Weights of a small transformer language model.
Architecture: LayerNorm before each block, rotary positions, no biases in attention or MLP, tied embeddings.
Each number is 50 + 12 x the weight over its row's rms, rounded and kept within 0 to 99. Layers, rows and columns count from 0. The size before them is the row's rms in percent of the matrix's.

# layer 6 MLP up, 1536x384, rms 0.0771, rows 351-384, columns 0-47
101:56 49 47 42 36 51 70 53 58 39 37 51 49 43 47 49 52 34 65 63 64 60 58 61 60 37 49 55 46 53 40 53 35 41 45 36 38 42 48 39 59 52 61 34 54 44 39 43
104:65 56 47 40 52 50 36 47 65 70 41 41 62 39 44 67 52 38 55 36 35 65 39 54 64 48 35 41 51 49 64 52 42 53 57 62 41 25 48 67 80 38 52 64 47 51 48 15
098:49 57 51 35 64 43 41 43 48 37 07 45 47 58 42 47 56 50 39 49 79 57 67 51 62 50 67 40 59 53 52 55 53 65 51 42 44 50 41 39 62 54 51 42 67 50 28 68
093:74 78 43 36 65 53 61 39 75 54 48 44 58 38 34 52 65 47 52 39 41 58 65 60 43 35 35 68 53 58 46 79 46 28 57 51 59 40 43 62 51 64 38 48 52 42 47 49
098:22 49 74 64 48 51 48 35 47 75 61 57 42 80 64 48 51 50 51 47 43 44 45 61 50 47 37 47 53 56 58 53 51 61 48 55 55 44 48 37 27 46 63 64 63 56 44 51
111:55 51 62 28 57 63 55 55 39 69 67 72 68 41 57 32 57 36 38 50 47 53 68 40 53 72 51 32 29 51 58 46 43 57 30 62 56 43 58 57 46 62 57 40 62 69 44 47
096:66 35 71 44 48 47 45 69 40 31 63 25 37 29 36 66 48 38 44 52 60 45 41 55 64 73 40 42 47 32 54 52 38 42 38 56 45 43 56 46 63 86 50 20 50 59 36 52
103:63 51 41 65 48 70 66 54 60 56 54 47 59 47 68 59 32 60 58 38 49 66 55 64 58 54 49 80 69 50 45 48 19 61 37 49 38 54 51 66 69 46 55 47 33 49 37 45
086:61 60 50 69 57 55 44 58 60 46 51 56 31 48 54 41 59 49 46 32 41 45 41 69 70 57 60 68 37 55 37 68 51 52 52 50 42 26 46 48 46 65 34 43 60 52 61 49
095:53 49 33 42 45 44 60 36 42 53 54 69 65 43 49 36 60 61 46 74 36 41 41 44 63 47 56 39 63 67 56 47 56 53 34 65 57 71 43 49 54 39 45 42 55 50 48 49
104:46 53 62 32 48 59 37 43 51 55 27 32 75 72 35 38 46 41 53 43 52 52 43 33 63 45 40 44 32 44 45 79 59 57 41 53 55 63 48 46 57 65 61 48 36 26 44 34
089:62 55 31 37 57 36 54 42 25 47 40 65 48 50 77 71 50 58 55 38 44 19 53 50 61 76 51 62 27 34 35 50 50 52 54 44 64 51 60 47 60 41 62 54 46 68 42 47
095:63 54 37 47 56 73 58 74 48 60 51 37 63 23 55 40 42 44 51 55 50 35 60 30 56 49 69 71 46 55 57 43 48 56 59 49 77 43 36 53 44 29 67 47 49 57 45 47
101:62 45 25 55 59 55 36 52 59 43 67 47 35 49 66 59 43 62 51 53 64 43 46 46 48 57 33 54 63 57 49 58 45 59 41 22 58 53 40 44 50 67 54 55 58 61 41 37
098:64 36 40 62 67 55 62 38 41 54 54 41 37 36 47 67 50 45 52 51 46 45 46 44 64 54 36 59 58 64 44 70 57 34 59 50 68 52 56 55 29 56 49 71 57 57 46 59
096:69 56 44 47 44 62 52 55 43 67 45 55 56 52 65 57 58 36 52 40 37 28 37 38 56 63 45 43 46 49 43 38 58 52 29 41 39 55 61 69 46 55 38 25 64 66 57 66
112:36 49 27 30 57 85 48 62 59 58 43 59 80 76 40 31 50 47 40 44 57 54 45 40 51 50 50 69 26 42 48 41 44 37 52 41 57 40 55 55 42 52 47 42 56 74 58 68
097:50 63 44 63 47 55 49 44 64 56 58 41 51 53 29 48 51 41 51 44 52 63 49 37 14 45 40 65 56 34 66 47 39 46 45 59 47 50 82 62 52 46 37 56 42 60 42 59
108:53 52 54 43 47 54 64 61 38 34 32 60 45 62 45 73 35 66 53 43 74 45 55 40 57 25 50 50 52 60 52 56 30 53 50 53 53 58 55 40 53 41 36 71 46 30 26 37
100:57 46 36 38 35 70 48 50 34 72 38 50 46 64 49 67 78 32 26 48 41 60 62 65 50 47 64 43 66 58 52 63 47 22 79 74 31 31 46 47 25 41 52 47 59 50 49 50
097:59 27 44 37 42 52 30 59 75 45 36 69 47 54 80 62 57 40 49 38 57 40 43 52 61 40 39 43 67 45 56 33 62 63 57 33 62 73 41 55 49 40 54 50 59 39 42 54
108:51 69 56 38 38 42 54 48 68 40 70 59 63 56 16 65 53 61 38 42 55 45 45 49 46 45 33 54 37 41 21 39 72 58 61 72 47 77 59 42 43 56 33 47 53 56 48 52
102:41 38 54 60 37 45 29 44 51 63 49 51 35 45 57 60 67 65 57 38 52 43 56 44 48 48 36 55 37 59 86 63 41 49 39 40 56 26 36 53 56 49 61 50 51 70 76 56
099:46 34 30 55 68 48 57 51 34 49 48 51 53 58 66 60 44 40 61 59 58 49 35 69 46 41 62 42 60 63 42 49 25 47 41 28 62 35 36 41 42 64 32 63 59 53 58 67
104:33 36 56 58 39 62 57 62 62 37 58 26 37 41 50 54 36 62 44 52 47 27 47 47 61 41 48 56 46 62 37 72 78 53 46 34 27 59 53 50 53 37 52 53 53 38 43 54
099:41 57 48 42 45 40 47 57 61 66 15 50 44 60 78 31 58 67 45 48 66 56 50 39 48 44 27 42 59 77 41 38 65 36 44 56 43 26 33 48 28 53 67 28 44 38 35 37
101:65 36 45 41 67 34 44 61 29 58 21 62 62 56 41 45 43 45 48 46 65 44 48 31 52 49 55 80 59 39 62 52 51 49 57 37 53 51 50 65 46 52 28 68 49 57 55 44
098:28 48 51 61 66 55 48 42 61 47 38 54 43 51 49 42 13 39 48 72 55 66 44 66 32 63 35 47 50 32 51 52 49 34 61 53 46 32 55 33 46 57 44 33 79 64 51 69
102:43 41 68 38 34 54 55 52 46 30 35 43 45 57 38 51 35 59 53 61 34 64 22 41 66 46 56 27 42 46 43 57 61 31 55 44 50 49 60 47 31 50 44 42 48 42 62 66
097:41 43 42 49 47 69 50 66 57 54 48 39 34 27 31 61 33 58 47 48 64 46 57 52 72 19 66 56 41 49 46 60 71 99 38 56 57 60 50 64 49 39 59 61 45 49 31 49
099:30 62 38 52 58 70 60 56 45 46 38 47 45 61 44 55 54 71 24 47 47 41 40 43 38 31 63 38 23 46 70 54 55 52 66 52 56 62 44 72 62 41 66 58 61 63 47 40
095:40 65 39 55 41 63 63 40 43 48 50 24 45 52 62 64 54 57 55 47 55 36 37 54 66 65 66 47 44 40 52 30 45 55 42 57 60 42 51 77 52 45 61 58 57 41 35 51
097:48 48 35 45 61 47 53 45 47 43 69 45 35 53 33 43 59 67 44 43 58 39 25 19 45 30 38 45 24 44 69 44 62 59 78 47 57 60 58 39 44 58 51 23 54 65 41 55
108:60 44 54 24 59 42 66 63 45 55 41 55 69 43 57 47 71 68 52 57 52 50 69 46 40 52 54 76 39 58 69 25 42 69 40 57 54 52 47 37 52 58 51 64 39 54 64 52
# layer 6 MLP down (transposed), 1536x384, rms 0.041, rows 351-384, columns 0-47
103:70 46 56 42 50 84 78 47 49 48 44 58 35 43 47 45 58 65 53 39 49 51 37 49 53 51 62 53 47 55 51 52 57 65 47 38 21 61 43 61 41 37 37 42 66 42 47 44
097:47 43 41 43 61 39 44 64 60 52 42 57 55 47 59 36 46 45 64 32 46 40 52 56 34 60 32 37 54 30 70 27 57 55 51 50 70 34 61 34 54 46 61 57 56 30 32 57
097:60 64 57 55 36 71 48 66 38 35 51 63 43 37 50 42 53 38 52 53 43 30 39 45 59 70 53 49 42 64 42 41 52 64 48 55 53 72 53 36 66 64 42 52 60 77 68 35
090:41 49 34 62 56 45 31 18 43 59 54 47 63 72 39 58 43 45 52 55 32 39 52 25 61 41 42 47 47 63 73 58 48 60 54 65 33 52 52 33 51 57 44 51 73 52 70 37
096:20 46 56 53 75 43 42 57 67 36 61 55 57 49 56 63 62 69 63 50 61 41 52 64 48 36 51 29 32 56 64 45 49 65 59 55 35 54 59 44 55 49 86 53 37 53 39 54
113:52 44 34 48 70 54 50 43 42 68 63 47 56 42 63 43 48 39 39 52 61 47 45 58 34 47 70 33 33 48 45 50 39 50 48 54 39 56 35 50 55 62 44 30 99 48 59 53
093:39 45 33 48 73 54 61 34 37 59 45 64 54 39 53 34 40 61 45 56 45 41 60 55 54 48 43 28 50 67 48 62 28 61 60 52 59 54 46 54 67 51 51 55 65 60 68 55
110:38 46 46 71 28 48 54 51 56 53 57 51 48 33 51 34 49 83 60 60 59 38 57 48 74 45 44 48 49 60 53 49 37 74 34 53 64 57 55 41 35 61 53 72 30 43 49 60
097:50 59 49 31 52 56 44 64 62 42 45 49 58 76 49 37 47 64 44 48 55 48 35 46 30 57 63 44 34 33 56 53 42 57 47 35 62 82 51 69 72 52 61 64 50 62 51 52
097:58 57 43 54 57 44 41 45 57 20 34 69 67 65 41 77 34 72 50 54 46 55 60 48 53 50 20 59 60 49 66 67 49 30 50 58 57 56 54 53 69 56 42 32 45 58 48 58
105:53 34 51 47 60 46 44 49 46 51 42 28 34 40 65 25 55 46 46 46 34 57 40 42 47 38 42 51 56 33 37 29 69 67 62 44 41 59 44 50 78 49 66 51 31 58 40 36
089:31 46 60 53 47 59 40 66 49 53 27 64 62 45 48 56 47 62 30 51 59 65 50 61 39 51 59 34 44 56 48 41 32 42 72 56 51 55 49 41 45 48 43 36 53 40 66 39
090:52 53 59 40 51 56 49 59 61 65 59 50 52 52 58 30 38 54 51 33 43 46 62 76 49 41 48 27 46 62 54 71 55 84 55 39 47 52 66 58 55 49 62 47 41 46 59 48
103:36 55 46 59 51 53 23 26 30 34 39 46 65 60 29 50 61 63 55 39 47 47 33 67 57 52 52 28 68 48 53 49 52 54 57 36 58 23 44 47 64 56 54 42 40 62 50 63
098:39 71 62 60 49 67 17 42 44 62 68 58 52 34 47 48 58 59 52 44 33 51 52 53 61 35 51 60 58 32 63 54 66 38 64 48 57 61 67 55 70 41 44 39 41 72 49 50
098:64 48 71 29 56 41 53 53 37 60 66 39 54 61 60 63 40 50 53 33 34 44 75 53 42 34 52 47 52 55 45 46 36 52 46 51 57 46 54 36 58 36 44 49 61 55 74 57
113:66 54 31 25 59 62 51 41 69 66 60 58 60 57 30 30 65 46 54 67 62 59 41 34 60 34 35 55 46 41 73 27 57 52 62 50 22 59 43 55 40 50 57 62 46 51 50 52
101:55 53 55 52 43 33 44 60 26 33 57 43 42 58 50 47 42 74 38 59 56 33 41 58 56 51 66 30 45 48 57 70 63 47 41 49 47 60 47 48 62 70 52 45 35 40 53 37
107:46 55 61 44 32 49 64 36 48 61 52 50 66 65 68 44 54 46 46 45 55 57 76 58 67 44 53 40 56 47 45 61 50 28 64 37 35 51 47 38 33 74 41 62 43 60 33 49
098:51 54 55 63 41 59 52 57 53 35 59 73 24 50 42 48 46 55 55 47 22 56 51 59 36 39 41 42 42 38 61 43 54 76 56 29 44 27 48 50 48 20 39 56 64 50 71 46
101:50 61 46 59 47 44 71 53 43 31 57 66 13 35 29 35 44 54 59 45 73 59 68 56 49 51 58 53 28 75 39 60 61 62 40 39 65 53 61 65 49 39 62 56 52 50 63 57
101:55 46 48 40 52 57 43 45 76 64 59 50 44 48 47 22 64 50 50 30 29 55 56 72 50 62 43 52 56 42 63 42 52 41 35 58 63 67 35 45 37 56 41 45 55 44 75 54
094:51 50 44 56 49 35 40 43 46 45 53 71 42 76 39 34 38 51 59 68 43 45 59 54 58 56 15 48 49 59 43 45 53 46 54 48 45 60 32 44 55 63 52 60 47 57 23 36
101:35 54 50 40 36 56 51 37 43 58 68 67 41 68 51 42 29 53 33 53 52 34 35 42 52 71 68 47 42 58 61 40 62 31 47 42 56 47 48 73 34 52 50 50 32 55 45 59
109:51 38 65 48 36 39 37 36 55 69 65 61 37 36 65 50 51 46 48 62 53 21 49 59 42 50 43 42 57 38 40 34 67 41 57 52 58 47 17 56 46 32 41 47 50 48 62 27
105:66 53 48 49 50 66 60 60 38 34 51 56 48 62 46 63 46 70 62 64 53 48 46 52 39 33 53 40 42 63 48 68 63 44 61 58 68 64 38 30 54 54 40 64 44 65 56 34
100:37 63 37 54 58 57 68 22 43 58 37 35 74 48 44 31 43 43 42 50 73 42 27 42 40 46 41 70 58 40 70 45 46 63 38 74 59 58 43 53 25 52 45 30 32 56 30 51
101:54 49 60 55 39 47 50 59 50 48 58 47 55 63 49 31 37 44 63 44 62 47 43 40 42 66 58 53 52 41 44 42 52 37 68 28 26 49 56 55 33 52 56 67 45 34 51 59
097:53 47 61 68 43 50 59 39 40 39 75 37 59 44 51 44 48 38 33 61 38 53 70 71 35 51 52 38 65 34 49 45 43 55 60 56 60 60 42 27 48 60 29 32 62 46 62 39
106:39 35 60 62 47 51 46 61 48 47 56 19 69 46 44 21 43 33 61 55 32 53 26 43 53 15 51 51 50 39 77 46 63 54 67 30 52 64 56 46 53 13 46 49 56 49 71 60
097:41 70 36 48 41 73 51 87 35 33 23 28 38 62 34 41 46 43 52 77 35 23 44 42 48 71 36 46 38 59 64 32 48 52 64 39 52 71 50 49 47 34 64 54 51 67 57 41
096:57 33 60 50 61 45 23 53 52 59 59 68 56 74 61 65 56 55 57 70 41 57 42 45 41 48 53 39 45 33 53 54 55 38 60 51 36 62 59 59 56 49 40 66 39 65 47 76
095:33 46 67 46 61 49 66 54 40 54 62 66 31 56 42 43 45 74 31 60 56 58 53 77 54 39 58 74 49 42 63 44 33 61 60 55 39 43 46 42 43 35 35 42 45 48 58 73
116:62 69 50 38 62 50 46 49 28 67 72 36 39 62 67 59 71 62 70 59 46 22 68 53 72 58 46 37 57 56 57 53 24 30 56 59 45 47 64 42 55 41 55 39 43 47 56 64